Part of a small language model's weights: capped logits.
Each number is 128 + 32 x the weight over its row's rms, rounded and kept within 0 to 255. Layers, rows and columns count from 0. Numbers have three digits each. The size before them is the row's rms in percent of the matrix's.

# layer 8 MLP gate, 512x64, rms 0.343, rows 314-511, columns 0-63
106:105105143181119178186144187109116154108148132162154103162086112129120125182148128124154100114090132179113086151150149123204121212160105122147194153081147107089131107162149138131131106074136168
105:165150130139060138117084149143110158174132143097109053151128203209125178122109117128160171124120095143174163128102124165140075135130069110108142108146084151073112116200103128144122128124140128
103:137092113101109129087125065166152169105132138046148103175166107120195120128142099088117130140119156172128092105119088108147107088132113066177118194111131065104093121129143137149181107129112072
105:114172121139158148063180144090131147172096126133177103119156123085131075153212142151130126137133133127198175184087123132151142146130136158087154092122126110125156220095127146170141102095121147
108:142107145153119178157114155167103173109178112134127107094064107136124139133111132115061125086161178092142134159131128155149175155146125131162066128153066129048101175067186153145140111142119166
093:120107122161154123104177182051157200145070092156169157156123136125119109102113125157147108193122067086162079157128161148103116102105141170147140135172091106112120121121060130119084116113106165
096:087091089104176132158075161171086124113139136127082128066139088139117194188098173142091147104139171111134110184133109144126119096080106149112143139140082115200107153091121117202143130126144108
105:084128206047167104106156120132152070127136142124148087140146071101118134111111180129099152096146092185155130124144083168174125105097120077168113142175170132133121119149092098113094149078157094
104:164106173081110125144111104138088143148099172146134115122152078107181174099108160158136097098158124133104102239126175083159081117113170148164080103070114129105117160153145121098118088094114127
103:134088063145173131187097106114160081175155148155160181080081106101171140150175103090119152113115160117136112099209093105121169127097098106162131163086139115116104082101145103122175161112107136
105:123124092144085106108124171113113187100105111157075110103089109073162076101129132143139210130148149106133128179132112123153142076122126070134109081116132099151129087169170140073090174080173098
105:152090118102148101164116179151100084132169083137128103181130133099168176076103166098080108121156170148159169098136154135150109092125115162134108134105056151066122103133082097197171158141143160
104:149138098137121099140170131142116132151133132178150089160067143109141096117191071038146150187124121141135137065107114076161107116138167064130144166126126123101135119145049120126111152077088149
101:122056112147166088132139191095136148144078150138115135114168141124093157100129136096113184157128095175147076115082119124137139125120107075113153099114156119141115140212072086073107083170104172
109:152121062071149087119102089076116083119090074102143154145168117114158167115080116094104139133080128173147143127126109168114102133162168122117197130178178116108165097113205134102152162116154146
074:060128157112132136137080099135072100119079173109162119139134178087103094168131104168161106094152138096146120119142074112143195144093134080146179153134121122135145157107160033104100159112085135
111:121152100106143135170141115082142115136098120148109152129128144130103081156126158140184079064051171111110125151100181103118053156156137120093152158158164127128109052144164130174142088191129099
061:121200141073096063081173144160118177133100150148125099144171116097154124177118127113096157105113132105118175167058096099101083104158092114119114099133125208121158176150128118121135145093175129
084:096121140172113145118130189149172154115197121177141140129176147090135092199150160161081144087113184091146193139137113161162139105146130121106146156106084154178107155105104100177072129135102151
087:093073091117106088181159151170134115135105133075147117115124092143173123147076134155112131084141071088114151094109161198126164157136143090103083081114094166044136105086135095138099105135099116
101:204101187134127146132103130163131121059083083134133138162135081197136088098121098160055124077136096111133116137103162094146152092132137091148156103137077157089099101133161186129154139106101149
112:178217152156164140171125105141162098166123180146168120168177131150125152123105098181090193110148140143127129139138086115128129105123129117222108090106156122145106090145161101064111153158128110
106:141068117113130110138072129131190107142117170117092134103105095118147115138128148050152138158100146097105093103152115127108110082166117138107143138052141132170190134195160095147136098054073145
106:164050129171122107108172092092127141068099122083053128140146134177156106163097129060120161136163163112160148108059128105112146083140107078142143100157108097139086089152115109127085146102124122
093:141185102066127125129144101157170143132092120106175133179182130129117175140116126139120100105150152147087143107143097176144150106205039085101135176116132078125121124091129128129095113085103059
099:109144124149112061113125137149087175111132165182117116090167136116114118162113138128174110076095092136074152106172214171143049150179131131118086114096139094144145125097118125107074174090128131
098:110166113134083119140116142131197117102157115063154145073147168137112175120164150140192096153158112139181132136097132094132123068181103087095076169162142080122137146157153128131144091141181070
106:191168150112171162175156137086109097084082099156117094113162188114161145118196079098096138168095138158097064156112140104109083097134108146137142150108073084112163113116118130142180157146148147
106:149174143120092073111093136169070191092148086105125144101146160097184142139077131118137102121135101100106148134105112125126084156153110115109146110032083104151132101130167122119108201131095190
125:096155112119120068154173138132191112135179124133092065093137093098159153117098121112077143157102149172117101071078193077155143076140090151132119145120135059124114138138070145171129104134112142
092:091092117115154104081156131119096132115122146167145136149150155187121177073113135170083092083082135137083159146131135144172094126097127089135086141098112152114143254148111104125161086164124133
044:101126144145153141163080141131157143155120085072151117125098115162151126124167166149215147089156165142100105190161125132097113058134178094129081175159087135186100120071133143128129171126160148
112:141179186129100125099090150184132143097078144152170197136081111138048093142187166154088133136116104170159117112078086116137103100120190161170137126136161118136153125108142106127124068128123100
106:108106146185117146126156137125156086140139138144206154116117109122128093065104107164077069118109176078148103112154160170090086144149181101182081121209134149183149118136130137102138141134147156
086:144072153167138106147158181106094148141151101126097198126179102089189105165116119127092141081101072108162156191066119117099154130145143150133094081164123113103104127123168077139111086150164103
117:132140082132144141139082143134130120051125185160137115122090111108148080152155088092125140089149164164141162118166130161143126141172104055170105140132120133042160182156149131203153090104124106
099:169142124145084112130113106165144140140168097155056142104063122173124133136077129118117147110109143143163066127053100123093206108134102105114152124167118109072128188146142126143154067177104110
067:100144148123128102203119172118157147094183120140098162168114069125072153171164175115098117103128129199112102137137146074138127156125120168164121120123161122158150082152157161155101035164115131
107:088091128158120126146121234117160095149100175095174111169138152136108106144159148128146106105149184135118159162163088096134107082120082113164100132139099115141075109188169102141108141099068176
100:121088153150134147173140078117054091118135100156051106129115129140110127156178135097166136145055155125137082133086098161122169069062111133170106146105137099115168104136109082141084115151171102
094:188129166181120105131141117140122075114150076131126102118083139162191165151098099098127134107103118159153110162159159147176101108041148130156092118090065140120121085180193130145093162131129151
106:104065154153152086158140210089162128134165117115165130138122114131139132100157122098098152163131092122138134133174136106207161162132103073133115100096159121119139047159083148199166129107164144
114:141159068082115131104096150184177188150143153132151095125141163124167112076150112115116104180131126176182118191136162067096147170164111128119113136168155055101119146165164112115163146148156110
105:110098177154131104186070129139096112068166155177148107090148112180080189111143125150102102102139117125153128132162107184168159174132126096135104165138174155086100130094131124160101096055157104
092:098168110136108076126056124134128128109113100121098128123146163053143065145162109084101190199096104165140124146140058078136155103147108118085081115162089105087115154137113156145119103141097100
088:122163079161120113217085133122123046101134092080147125149142119095111125168095183105104105178148124133109130143123118141149164120123146081113144186150080167117121087146162125181113131127180063
100:125119114114097138107168115125120145197090124195192148142130183128145079137151129116078124155115127130096161108151158107169111087111143108123155092119111168132116102139191147046143212085092099
111:069114146120123138120163142067146146138124138167141151128163123167111138169106127132154075095073189083119086179065111062155144116120168181118143087129155094105181117139164170088097154108148091
098:173144135155119118150092105173166197142096130144105125096131148069114168149111171096114150149078064105100082076130087129120131117097159120171138111123209107158151101092080146169146106102086165
099:146126167117138152123067092082099038115153146119124143111116087133151128136136105119133087159077152071151166160099135129173105138153162028162128160098133143096177115108126167127174076120124099
094:070163091081153182139128111151109103142155173147145139139117098130153112143140157155181095119139128132092104111150173130103121130146157114142151181116110131084167119067195114111086048161148215
079:114121122163174162075105074110092165083074107139129169139123081190103120156162095127140145175130128156150124157166074115103081172130166044108124127143107107147156165142156119164176121079154139
119:071153128131095084128099170102134084110103138107169166169100180085104142164183126127095125078144110119152072171162118115096116096098147108189142168136092145103120136193119104121053175153134116
107:164112140125138147119164118072085116115106129155089104180059148129165111199153136180101200102102169124148112137119134141083058095132132114165164145082092062152108116126129136084159130150167148
114:163107098159133108128088121074162112164127022140066118117161101148126125133117183142176136164125134151153147097105166136163160118080140138147099064124084057163131095088142176135124104143150138
093:096152076130186168154146119141156158128118189126110057155162152111123166124118104197113116137134129108167127133167120116078122123099056151133131129155167096146168082192092163100073137128091084
103:139084114138129086174109141166119144060137112191155120081133082091161129057146147100101112159147148121103203094075138131178128106139092110094070122153120131115132178149114174153067101117122146
113:087183184120135139133139105137152112165109152097125121123124134154120081149088098146187127094125126176241111140109120165160139172132180177157126106113181104145122162116131188103134147170183122
089:124127087123074097111129078198083075119100148130127119123128127125118064058150106108092121143142112124124147100094099147160040142089062171096171102118156104143138104139193121177118150135127129
106:145169127155143132134095122080176145173145148097133049187082196110121095147122120144167128160159077128148097144105136057130055131122122096183068132127127113148112131074111133116083109155136108
105:152187142095145161130111118058168101117146134148084057155183129090157142136138113133081147123146152202139068110144146103096123109146150136137128119093159071102142067097151128147107167187175154
100:130084152117166037132159143100165141108162100166154146182139101101139094095121164094142142143170136151167131074135128096148155129101174088131156116142195168091108081119140096127204135107137180
102:094177130128062091107135105155168210094127125143091065138199094119156112108168129090170170160152107152145126166130096207117138147100143153105115156139163085089143119124126079140131151095123153
096:124133080103156113170101080122168114181136144124088121151082078145168090130117110140159162092112151141089146165122090119137139103137059074141111199140080074151132146104139143115156134179105048
094:163131143141157129177137132155158139115154141168103100156082093050146185127099116106143152106119062120169113126175124113185230153158130079109124103138148142090148116126113133147114121102099204
094:113104113076181133129166155132087182093148181140126112176124170121188170104095128102147186158183103184141156079126149116088126145112181139141070153137073066097102142126112135088115121134134139
034:098091171124151145163140164104183072131155170158077161139169151120156147166079149135133183167092124141154133210130154168188087161148159112160145175152113146126134178086138166151143111106116150
104:106142109097208093217103160130130147106132104205105130122142113139165080089124140098170095117080109121121124114127117146088168118162118146056133158149065126121147143168140119109139126185074103
031:168133103132090115168161123124089097152119161090150147109176102123100158075180127140079156115139169182172097182111154144110069170107092083168115118169174159118124141125163100083186099110116165
101:121143084112041084118105148104097096173111118186108119146091080131201111103148108147170125119091099100149112073130077151187139132133120185120093127152083169102157108152169100152134126096166132
111:119124167101099156149101142158146188137129149135142066148187081082167094106095104183089155106092182135130166169126196161166106123175099135117120109157161100112103132124133181144122137074182152
104:089116141111102136170121173112120134130118148113153155127082140112144195185056168111121164138076097179172118116108123065091097101103195077141108123209149140118159161132142117117128146180149127
077:126131148141148148138103184139067175128108105139204152102082129097133131138111121076141099131102164162136144195112141139148111116144098173174163086148127121089135135201112055127170170120104190
116:109076136131129125159106157116070133120068122124159160089175125117157142087133163126202105114193091095169141156119061131086125153089046151136156121128083084118083126100167112113133101106146102
101:113111113136128117117100087127127136101133161111159130100073091111155147110146187117127133071119100084189122143125129151090154057134168095098140187130159162067218123170159103169126156092140084
108:117192150147111126134175114131079132119067102133068179076129094170126170136084191139136094119093105135114098180139172171127137145151165134095097128119115136159112145202148136212125104121107120
126:092125095138134147135127150117116201112108140142099098120085100097171041158209150102120189144149130143160150168079120149181128103100107120129129105162125111121143102150053134082120154062137142
104:073178139140064098149117147086119165077097155128143144085154133103103186159148087108047088105119097140128113142165170082052149133108122108139128125083188105110155143117144135127072133093124148
108:097073136090085091161147191141154153103123160119181126198168166186124129140112158116112128116132157103123136145132065114131099158209144203145134072130147104143123072092109138118166111134146123
096:133174107118093133167165122095188165155097149124205146122113125140177118085143138089148153152069136099087171154118138061107058088096121149090154097156154084158141131147119136139095094070146129
099:136184165113103121112153083147146152102147126104156063189124150139154149169089109125113103090100132161136098177143115058119129151080190078192159117081128114123116165190174132106173126109134132
092:141124138155097151152171164091122107147085097155180152070160194192075140105175146087085091166129059061125081109118172116134089138100118170147140149117125106144133119115101157121170133117154153
112:088142190112083037153134131093125222131131097155148092071092094167138126068127140151093162110133108124153151137170155106154154132102149095140116117156133155151109159134086136080151181126149157
065:142138144082083139109193155138108097169114111146073103064157105160101138167105199131143121105108096138093145097124073139097205126102202131114089142127173113169127097097133153122132087161124161
088:160096110188124068144100163090119088157135083103133124128163145146145174155177121088114203095140159103111136117131110163156150145138156107077172129074066112076139090093092134125115128069145081
114:153075133149106124165104185089175133153183150164138080200124087154135171126155210058169123136112142135112158153159143130156135134131117158131132105085092120114150090144144130105148151075172076
101:111145100150151135139207143142078153141111171116086145139129111153121161175186149107123082119149205110107142107190133128115121107123147132159181137130064106109068093134053176095151090114117141
091:133108111198122037140122175150113096134149164142127177140102127108102199100104132127090140143134066143153077136096105133117164105154143201148133150160160105101128080068184132144114134163158122
109:120086080103120090120141131090117043161173126170087159186121166107116087118144115111070098158096156148139109095150178089124108102150146127078183149075080121159073099151100143104126152135100128
123:083079116080147060084099123118111133130141105103145101117148132189117146110153173092120118133069168072166151082136112119107109081092173122185180058139138109137101128108138109106142066164098144
111:157046161160102161112140185126106113130167094116176138166119091101119080053112183119123073082131197115173129154078156140070107125156155106157098140086131130148137121118132102145088120118137114
107:133111102071133114100159092156145155117145071147137089097089086078156140127090149084094178140136079156133141100171132068197102082123153117137181190114106114114116119109105102160163122163065115
080:070142138124102133068171179092142108144104078188163108132145117142155070088132154105106050111109146108083122145120136086150201136103089076147097087142131124144115098155144113164110102070110107
107:123106164111134086175134130104197106069151170130143128051096153116071151077130101111060101127170202115124108188106094119106122082095133157122149144102106155135145165104133128100146101085108106
094:101153152163151127092080137100187133142159164112119186187110128209106127069144159086141151190124153151150122114141065108078141109095121100074098116125118125126091098074104115086151113162102118
104:168104112125142135108146114171059172092084193151145157160206166105073103139155186125130181138133099140139152171109145173077153133122151146112091125128130115098110096152066185130143111107099151
109:116104152147124123132047109118092165106133115152134086155135097150141166090186125096087049090136142181146115094076125097159104107112163179092137084063138085091105111148157114105092157150164129
097:092119139122168162101168146134164091162115110113041126145118115073091143162126160148118110176117147088208137139098142122150150171158120084104074140159119157121160191141150195108104120136110070
105:107120128137132138093128195089151125150076069114131101115208104137104026128131156119119080127150154091103096156060133137168078142155125122120136105128117104133181081116082155090109138137151089
108:179128121142078073104181154107058167170099143138146152157150131163167109074103120163115077179141103111118107099151069175112111129114138111129101154107124061130155163156173143157074079141128112
109:146120099126143079171143072100156168097108111115135146140111108190120094121134056175129200097102076141136119126129131152095088166151158049188150129146100102127161157120123147091126131177180102
102:095146128154141142134142130157071141091134150186125193170154198122158081100066193118114140115167112137066109103148094094139085085114097108149074156109096101138128126167140119117195139130130166
064:079154098113159087134120211133124118126130109094104151078044110179107169109121123198141136108125131117119133158065112118165137099162132147130098137104131093121135138169110108121129074101152225
111:186115153118151128140117060067177150133137093099130123073098102134141166113130069129146207121153158102172099124107135144146088116158165078141143175181164090114138122129129132103045165133150126
077:126115167124104115221134140138127082157106149104112111218082112178124124081123124143136210133104119160155164124096129115083106154154089139141129162145096188144160111145180103150119155072107134
082:125130142112115148091122149100090002134100122169070145161149155195104183132133089116097127132091109085162120131169119158130147131111152083129111117155119192111135089145193118151111122086114128
102:157141096090098095145116147131119152111124167143145086136127172148144164097178152097132091126096119180065053145091120109064129124094060141118142109139139178098160085066136095152108148085072137
085:113147107102154135142118114123129140187070147184119071166124121134087163133181113157158143098138169173153184121068147122086180159143073104106087169134119083151107115137115109136140115212165096
103:068172133148186137163155067173120101126075128128172121129114118144124125167157120131123120105093107162109070131097122208167144072058135120128149131122154138142064103161065138089125102127106165
073:143104164170100110145149131138086088147150181154080136179129118121132131100110067225077171120137086154170120113161119124170143075130098110191136153141098123103091138180163171137130107109170122
101:167136170189110170168072145105137095087158049122095136137146170163117193108124130106123167102083099096131128149126137125179090158096125113146113120175133115103130124122157138120190094047155162
087:184094136121168103106128128124155119116193085106144110094094106187078133126096134093185062097081150121181119144159118061153129160139142157095117130114094137077127136132188121142162112124097059
108:132099071114128082104148171136096144136141163214100112091164144085097127141081135123141097143123157144138150126081065137163198088097104151138092092159131128103207130136116124136089168109079160
093:143172154193122092112141097122117127080136137162217110174151121163151126124159095131064170138237117088149117125139106155123134163074138124098095108126137118117198119127135091139135132130083128
071:204118194112152081153139130159188179152181115099139144104068145114142091163130110108146117125109109135112070125105127139135149117206146141148154074126089104093146159151077088105161097082116103
097:168176110176160154181174090159106144103128146081126141112169160127101100051134155105079106124119082124136116147141100209089156175123166127148105107167145169123170098140152106091115183134167119
094:111172106143140154165215147123087154133107093083138136102134091112084084132150094119170078093076137049127075111141097122079175123138132171156123135115054135130102131168156088124104112147143147
088:130111148105172084121107112090099116062147140075126061122159106152156095148105095111126130146064143166106061140141102119075086120069133064068122104141114118128165163074113137083144129100103111
114:159049105124115142193102131176140129125168116137129073148138182152088151101147102111131109123132136135129089143118132189128087087187129071171183101190129127198138166119108114149084152116167127
110:152134114127191049094129106102164124096102100142197139170106132118159147159102122043095151174082134097151167077127114167151137129079160131073167167123135129141112083144140125093135140121103174
079:177149146157154160081096105187137116087095120219101091166120166111108122127115075129073130134111183171124147133145130128074114110152128108169095074102131090100152156095071139158151090096126099
090:190139176107139111141129090106148178129124099164169140125143173141138094149093141078167088124080192154112076163121118200126090149147084149127172125132136149098168144161081195084132121101093134
106:148148137077140152130133086165161100176108164088113115077160133067154099115159129130143117107149119160155121121126084190170089050139114096196163096146132125192145149110138115097132193119077142
082:142118099146125163183193161196139102118182141167187108075124115120099111126070141089127095130123075152130160134120123179128154085124118139175095131099107131124055070135103186128116164095120131
088:115112062079104123156111113179149199118144197142127120096143074108127087151149074166121095171118119125157143146176123134175140125119141153155128099164147118102166224150135169128135085133175130
037:165148129092163067180145111129137133126126154144077171144108177180096165097182150123091169142106112172160151144094059130066127167090108152175151163142117099138054147108133094105105124105110132
096:107167135099125110144102136147142141130174104133159133143133141159100157173107132155046086104114111139121039087150127109097060151181152117065139140098175088142095126166101153087096165104074116
097:145145109108087137215081123203109157130097146160181109113129108140172168137166127086109151184120114170129146176154129176122120169137060136135131116124126156128142166120162173136101213111131140
129:102115117199115169157111205123187165089145113124146091147087120125089135134113146075059161147167146159199176119148096158108129131115143115085109126087137187069111116134137113127143142093099097
091:107134132129121178133158121101114160090182133171121107105107118147115062141097096061082125164088161098072088129118099155129139129083155107158097157175088067147156138111029125135132125098138100
108:108076180110082133135107143171147205091078164134188116125156134145118135125175115107140123145074153139116123187071148110140086065131070116091143125086076082127131147132105113122091145085158152
106:150099167088145166169128159122132150161047124151133176160158130168088072130105131091105125140111106126105150169103121143106121091120129179168117141077111175118144133140073168199133089080065096
126:160116221097177106159110138105111200137095114139076094151126164126162101130103129110132135129081165107143093178136116114097127059156150183108162136077078163117101099074119111145126100111147166
099:142183069154115111131097088098150133101073137142066113106168150109088179079094175130079076124120134142181153134163114105139141091143120128081103092166160156088043139107105135148105131147118094
102:193170133117144191143096180096138189161069154073177102145115084101169134145182122121133131057151127141139152152164168166111153099100182158150111119170120123168127093141107152166126101132110133
104:183130133139136128126074108125156092090161108130127104136180132139140095190159179153094111137066093094148106159118095155179094153193089076129099080128124083090094162156183145123127127111080094
090:195138125184128129121126153090124107133101083173106120166135133128204177130144133107056129105122147119159180135170153119127145075217138083138143113110143160083123129141106157139155140048131159
107:207137103116107133119148091133119091143136097139140147159141147108134135133149111093093123121145156163198171101143134110136102150122127078095112167189199174194118179103101123111124152111027128
100:129155102112110112134137140179122103104183131100172097150080166066127156036142168113133114135139125085104112103127100192125104123099121081073179142135159093096199110137110056138125110135140140
104:084097127148158118165141125142159150154177130138079171093085098147176123128182094108138167159086144082135119170054109185127182131146122080117107134128099142154125064140166114099125185097178105
105:107139110050115126089099170104132083144134130135121074176158081144105162122142149112077123122140176177122102085106110133137117093099128161090125113145153046177144098126117154201099183160087132
097:130095146090117181108171116083116201160154183091129107097124132111111134130122153138112150128152201136150117133117049162132126151187182115099115190094083101157157087114103154108149087166109160
091:148162136107145093121163126187125146086128112138098127206146095128109052134089088078107154143105137163111092161123117136123098133162145103103118188094150112106117163110122103068087069185085180
109:117077103147124126135096098106122186104159132142195143057141043112156082057097159140135166161128144167164138098135115168154136162091123099145165132104159084102098114136144171149141135147068104
088:097076102139145083149094104195093151125159134115120095132102153126134120189096129134107123114133144097188159127105101108085149129215131147085145092154068102043087169133119109159111127180130137
102:161142144105128166097119110102127125143064140102139076101104145154107150139116123035129138113120089106102101159130082094181143076112179115186137149109123089082097147101149134097128163072207100
107:175163140127186099142160189134181192114136113129111075107110117091114105155129133102143105132148173138159145131170152131138147185082189082107130130055143186087127075152159165110163136144127105
104:135079142178071135134120184109159155194122098113132088183085135152094147145117153101107155131098132124160112143158162083151160081127086152148132157128114152123117124108143106150155248132125185
110:164161174204096142122134102122146126107086161123097081148143129086118099166183135172140101142137217057196090112163113132107151145144142150161118163117076134123164112130131148143097127135157071
094:186075163164124123119096092121093112158078134136118106151040128145163114146093066115094138106127085185180104186147129158133115198129125106118082131108093120119141186190120125150139130154119129
101:179122131189132165140047074120191136165090070134164137092112112145098132138091143197101095117161132098140096130067195132112126127144170122128146109112118108086114085079162118089128112147115137
106:126118095175119089088100147137103108152132154106111106182149132128113131088165098119134130136090163111172106120214160161104156150202091108143142145098084191095150166117145124154218143093136160
108:152147189179120147081131173101094111067111112158136166096160203049133120088163081102131125149167154129153112110123146134179109098140161088094113148165136111105171086114106070113150135162143147
096:119136152103111151112067075119103138148095111109116117087099141161138155091149132084101109116132136117117139048073095129089112051152107158198112159086094183160134102141178137167064127142160123
115:093157131077094115123121135173161145141114141028133094118074133142142123134170146123154113127164181182226093132144129116097116132160145157187172128142100170127085135099147166089104143114159119
101:104125130122147140125123156158159091118120112096134162111080078105106161123141178129065119145113130125148102121149095091119119157116155146184098100067150103124135158183165154192070019082136137
113:160152123129103132193188109159093099160142140139114139154129209088089149144131106112102132147150165103115127136156121156052162191136100087065157111122154110124180080103092140125134162085070131
096:149116151083155078111139127156087112175057143152183163127112109150198100136148099148130130088215116158119114134077115133146129105089140142125135051110119065076158130112176153132143119122146092
118:128130187107109116123108169133143114126101080158121140176103143084119176084074135093152096098136149150164133104052069145143148098085151171148061105106146101116083136112092087087159113132068096
098:136140170065124150188139142130080122082159138161132146144120168164118191107165137166148092109045160144124137101149142123113165165096164206175124123106093110147153115133135102201108095102102142
102:132108134143150151129089131121151128184093159097119152135141132128025126035156122142149110052076135099143163199128147103146127140089114110095110116115152115091138187114101134126070161106109106
066:083105082119123174081098129174114113134151119118089169117151181130142156049145132137149093172095170119093099073131168118170127067148168132108073108146078154108123115193174155156119114158145120
112:122160134129129109179099139139118158077135134129126123149051123075155113159084076141097078194134065101171115129121166126193117110096105153139089139099117117066143125126079099079105091136179103
107:182151143106160093113127096165070123082106129118128161144128080114146085168151157064098204109123147096124149111116144132142166111080149136123123078155204104100141041127160124160088096125115123
072:105141138130175130145147103097094151129131181074136184147132098140162175137147156119099101121118184088134074121156179163169134186175127170063165171132176175125132089133059120098130107122102114
112:099156155170141135205131112096194141184127201093122144108097153110117138106172124147096135094162097109118092181150146058114160090127074139143142135126120134054143128062155124117126139130107085
090:095140114136095106134134107106097108088119118190137130128143082205172143092141121095151120045137135145072111124120161196170138183147144111131171123090115149141113113058072164113124115108177090
099:111138132097194121178109148062128106149146161065131097146088116098169166143170159118092109139131099140118139084069181149144083124130076073108131169118099169191105125089123174155149085127118123
105:121144085168121080133123144154158171108180100163071146137065163157113131105131148052084130170141127145103139164111129104146068070179158096104142090128126138127208132118103123112166165101167137
098:087150136109105055161078109137084152085100114097176085141147117077125196115197037110142139104142165113095159116115162124110114071121122127148155150092104103119088139149129144101161092102131151
101:143101144124171111150110104151032110141150127151118139121148145110135101055063116126077062138117058139161125145150125073167097104152164187094137084071103128118162141155150126149139107167122125
106:114151115106154142132212121060148112190184099121152156157112096117107152190157110084162070155064093124165103139100110116129137144104166061111151107164154133095146111091116151130100178119112124
111:133177134175110115124102066158124107151086130177121188123138129171178129112096166141174167123067162095068175104139085122144084095144152089106146146145099136122108128085121127160127087106043125
100:107054164151086064166099102120139175149149090106096099137096152064191108096114075129081101117107060116152109145100142163116131089080153125159082105128089187147139130141118142104110127143151109
082:121132122138198146088074084137133111078142112165127105131164113107160137138170178089170086150135091174110159185057143127166121092133178085208162100132109120124106096153125165130154127115150094
100:078224090113151108123127161133090103105153133086153116104103117148122141120132184101140188137107091119125145102139091064161147155168094088181116129125117192145147135150155130138118194089091184
101:140136085113152160190172119088155098110094083116189086170084115100102127100126147084133126150096127084142164073087130127171110132129102156152109142186126161137145105162139059133151158118126216
096:124061137134094095089113111122112096152105132114078153094138150196153104079168157153140120148073156171100108091074182107174165068119178154155145146139109095160182140138084104117148135087108121
108:143145054107159164080128132123108134142122179129146138092128163093119093104113130147084148129108108113093107170081155161141146080160181054157148100059114134160110153099112085130150072202109119
097:163123129111120096141111139121073207151159156146150171098086080131098152160185094146107134093125146096143127169160083149142177103091159141187105130148080140136166191152105108172149065122105097
105:065128133176140162102096151173114145151158138130143127134100120104102155137154182109142148085124161064169124095126080137094072113136111067106163108148120142126104145206184093090104126062096085
098:140173180185151091129103167141171128153108126177149133125141183171092111100121113140128100131147065165113088094171093172144145110122149077103121196108068142154103148091057152146167134104133151
116:113137173085134139149125129142096191180086166159124126124130195127161126170186136137164140112093165158120124100107145165142129115173108118135029157099182154106128135086110157093100143091108064
101:163165066083192159134137131075161128100086115096119087131145149103086134122145179171167125121111125181135077093131135115137092161122124118161114160153096113051122098143109139087202139170140177
111:126192143100125152165136139146097084121093117073116107105166151105153147102158139117142120135099097118158106105137148168133149092159141131057096171127123141167130090134190096082231162106127196
103:100162152189069136114125121152117130095143217167124137035196090120106098104168169115136076135160127105136093165134076128163188143129132102131144142095080116130108140123091107118108136145113101
087:161109154190152145041134134061142053139070116129114070128150144101186152143161170129154130147100088148166112171079098114153087148103111132139116107146122115115191090094146116128131146091145125
094:163142201184093119132132068134079142140135148095107099179176099109087110151152145119072160101079125153117185082154122094169123120123148085118162130130051141157126084136077164132146097102137125
103:128110134182123166179113119147193143108138103127117132118073161101186113141175190142152190150165155163173137124129142096101168122069102112091105112168103133057099103077092132097108106108092139
104:150177118118137124129150169192173119188141130123119109180136167133162139114085190089089101153090120157121143136100197140059162151128081112067128106098170146153163159083124158088116137124150163
104:163101122150151130108136140083128174113160142126131082189104100132088137150156118149157086156103199142160175131129171110127025169167115126125120160150123059099073112110095169119111101118176137
105:175160098179130142108169079160109119178150134132148138155123118180104115137129095141108069125083106089149107060148157148143168120222111133125110151119159111201149150151140137145128096181077090
105:039136115150151136155081121116182093138120131112128151190132132107126067201110140195102113150125089183140130110144134151148141147096103089195089104148087107119135152100103108065110111161158140
108:206189150106129210129113132096078171121109096141160151160092144136112152148123113087172123076155106131144147086162137159158102137200141107095173096094126101117192120129111164139115098153158155
096:168101169097148147174164144054112111123157148096096108140136084149153114151110141035099109158124102124092141086095151075105119119124137060090122178113077086111191113129150085118148104097127141
109:173079120138119110106166181095110137106163133156148125162159129123190116063134158107090162075148126181127146185184153140115070179138182127117128085096160113143164101057120132131105127082133142
098:113166198144146124125106102132139127165053154141097199125032089184078113146194140154109093093134155159159112161082116131115105167166125146122102113086178102126128147110137144124097131133120131
120:174098106102125056141079135174123101146051143139119087088128173098182056176069170132111105110108078118128158152124161100093104139122119102104086133122092111111112164156124120116094094108086104